config.toml
num_hidden_layers = 8
hidden_size = 384
num_attention_heads = 6
num_key_value_heads = 6
head_dim = 32
intermediate_size = 1536
vocab_size = 3322
hidden_act = "squared_relu"
norm = "rmsnorm"
norm_place = "pre"
norm_eps = 1e-05
positions = "rope"
rope_theta = 10000.0
rope_fraction = 1.0
qk_norm = true
attn_scale = 0.206
bias = "none"
tie_word_embeddings = false
parallel_block = false
extras = ["capped logits"]
init = "normal"
init_std_qkv = 0.0634
init_std_o = 0.0224
init_std_up = 0.0634
init_std_down = 0.00793
optimizer = "muon_variant"
learning_rate = 0.0195
lr_mult_o = 3.0
lr_mult_down = 2.0
beta1 = 0.95
lr_head = 0.0328
warmup_steps = 0
schedule = "wsd"
decay_fraction = 1.0
decay_shape = "linear"
final_lr_fraction = 0.0
batch_tokens = 131072
max_seq_len = 1024
doc_mask = true
train_tokens = 787400000
max_steps = 6008
dataset = "wikipedia_en"
Each number is 500 + 50 x the weight over its row's rms, rounded and kept within 0 to 999. Layers, rows and columns count from 0. Numbers have three digits each. The size before them is the row's rms in percent of the matrix's.

# layer 4 MLP down (transposed), 1536x384, rms 0.221, rows 1265-1293, columns 336-383
105:553512520512475482490523511468529505503468500482558491438503539556433528386544491463583466431428519475510518474355534576505472411470463447530545
108:558444476435440413485435537440623546537514602488587512470513505517532545597528536495513519503546620538427477523474534482454455499479408476468432
106:451523522624421523497457528550534446493492451484594547447434461580441483464524500546440458538482528443554600470488522459443529505497559533474598
095:541525496449466480487386563618567515510424500470445591512470470470541501467521524578488522591384539403524545458473569494509491554465483555468551
097:421563504563524438590470543556508516507478555527546490440571515503490510568563507550466472468592519561577552544468575440517497438545553479517507
108:571460494554543613470437472470472489475560449533510504459585464492528540466439441636582540533521596400448456466449490518575609543494583431497496
106:526517494625555489474454562387360543485530507470458487558550569506490564525441548495554471522531559526497440532569531456512528480523409488455510
086:480438473523522474556400493378466531491350471499466409477471514518574422603534534452560564461501452502466540472475435512507516550506424568500502
098:530532552489477611470471467455453507480499505420512521397435472518398456443529496464450427509558469488466487535525501421420503459487371466486504
109:523484495526445548564490585546515488565529525556492371472477518433469548568456476499522498472517487536560501511581500541568494525464508547490451
091:495541447574541536467422472483451543441428531511546467443449402423566526525491458556524448515470562411544425527480488557512528453523527521459453
108:548412562501429376523543529600525529536521503547487506479514561584556566557521425376444469570509517483534477560534433474567427557438522549543450
101:500513453580492538451505551549531559486391505471460413488536533554587553500412430516483488442542509552481488446549518562515450530526479585475565
096:472408467479518498552413495553514511566501408469500603510469512542503507459500494538563483442471480578422490569553501523558548470513523501537512
098:501525433472550494553439552520514503450514534490535461556520503478524567497512561453488490643533530497481462530541457525453511458556538594512504
092:512475496541396575431536486437542524536496500499498472469456574482484473525443490506481497428493484551413507517458512424513583496474492489481547
111:576389507514503533474544490463595523595583560444559587543589528567564458496556563471402470539477556565442499486489501595429457485493608488497486
101:585508470462360519499499552554429472453473568542494600505480510542496456528488531542534445491524558587619510618435452488557486563482439514461437
108:486457409438472506384526485486475474387564553492457493507569379513568491534577461475420503499540532460506572525463448441447492472510456570470519
100:474506470553472527404506502499507512529595527532493444489538498627487517428432486572493476507553531486514528409568396514526532455558530478466522
095:510449443438517598482494536444543488417598484575557539537472464498515528489447616430511377592530349447572511477534536497526549482549511525591454
103:429450511562480574493519458494472502535536459494470482358524437476532456399537517517430485530586430579450505433492582535454443490541436525491412
086:509488462584504505461477437473499438450531440531536533444465538496560483533538546476541518599528464489475587514510515528562491506611505415532440
106:536475533433486563471505462414501410432492494506504454521476490445510610548468476429478563523538540488523503464549563491470525480469621511426512
086:478449490560365367474457461511565516569422556536457541495492506383593476495512441372489533551552533485423505554514536524411509436477534478460494
085:411519480562415473557494525510417516519580513483520512518422499509454410513468577484513500571503523505487476510487563453508465495424503489492460
116:442399502501505451484541463489503448474514525525468525465554542490555443540492405440500539517485468514550545413475429562476434530573445562417602
098:549522524477518475441487552503491514475583546471512471535532619507512558420427497506447418393481552507525488540481342573493543472425432536459456
093:486578520442473434557482554503445504462459571527553488581551506467510536503443505509602526526629583473500571509436547483541620553527484531544489
# layer 4 MLP up, 1536x384, rms 0.222, rows 1266-1293, columns 336-383
107:454515563390459469565516550473479483550399478434532436501582529578448443448590427563459514522501487503466501467511520479617511552536536546444462
109:540447497533519550550519523528465501541475466555519540598524497451512471555420489472538566418459541475578486585479471505504457520575475502570517
087:515470502496548611554602485537539479411567499539538462496545546513443578490406502491600496460486511504576565501469474507618453468461488625484445
100:467463437512436471547534484527514473447504508413530489462522435542482458541530594504487544475441477346572417498480507523506569468520492483468474
101:561519582510556496523524526560577541496460442509482553489489426506555478446488452614489531450477512513541475502484569453465495485498528525446509
102:407437559451517518546440536544457510516491535520614500478445478554482495387493477469480468398407478538564533470502443520498571606536604470402513
089:488547540476527459489510536546471554452513526500487474523471584453472482391597493461459524502514426469463477490500547508438472467471525425514398
106:371441477508452438477544555523479422488489516461393565494499561486508448435521412532487455526491477495471560510503517565443522539441489498519568
107:507466514508399527522424584470457462466530511422468516548519502531541493542529512496578534477436533495457477440516501525422526470628457478459472
087:500476568467410506510510448476485594520453511496429433531532478564474512626483536527507459600496470455482462455479522460475580561446613634423560
101:500512495508470559584500472454505512473519522469526443527561488493503496480522453525546605594427508527564512497547439412513526470521561500479519
100:414603490406531579555451448503507461379466521530479528496507490539531517513497424587568475460397489410540561479508514496507472492563547472432561
102:432284522546537543552431490455596398421518480546500561559569517541515572530554575490397440506500480540500511568460498437484544471508498540522609
097:471576400433529478529538498392499520520527542598487486445442449435631531527496637469444514538457530562547488521600542586516430454503437523473557
091:474458547569496568499417458492556508454569506524527454475513468410547506568442520520385444450432534507553583493589502518538560482659513546547481
117:507538481565514408509487491492443412530505585508513524503515670583510486507505472549543459538553595543450407543426518475505573506496493504528473
102:516445470449452507552436387548492542450456556539439555531435455469619487488493546458536519480462471525506479578443446482494518392570492557545519
106:452523440476579471528420517469559370488590489497452560463524447484539488428460454426484547507437475471505451506472386551464605562506501478539558
100:520529582508573497476509454468529459554473484439528510552495547495503654552490514492461484526468514560571574457561587452417465446549502558518443
097:415623492371441498397467502492575438442541451535491589469510557510519493530500437525592456424523500530552503539581479498497540475518586456514452
107:520454559470471532563460463494513490423403561619518530520522555496489521446586386515415510460447453587584565515471524459500575445491454392406532
092:528542553492474519478468558475548497628531448552497472627567527486480545520539471441613537556472424493490465576534503505500560500481512465519519
105:492476514476611469529494519510476578414499521446510555511527588503449499553508463428488518511455537395492443459497493472452574484476488500500504
092:577592501472519510393633498562491492539478462534508497537525473446451501454550486561542465423502521469479494600629531399475571442586507500555530
090:478516576312488437543496533461405467487449461472525503451509494458498443485508471582494524478516555537465451503536586509528584457467454485529555
113:540470566431460479526524557547504503451448539459483490545512493524357463548448488477463587399488534509480543520552446602443566452551462515511499
102:482555513528446513540441522529545503442563438536449529511521450487516544394341454599557430474564623518528519480610523484503487450564452514469466
084:427514498487529470507468494505479520402522600511495590561461484597503565458522500535580508424479425585474519458583509526486467471471462487530453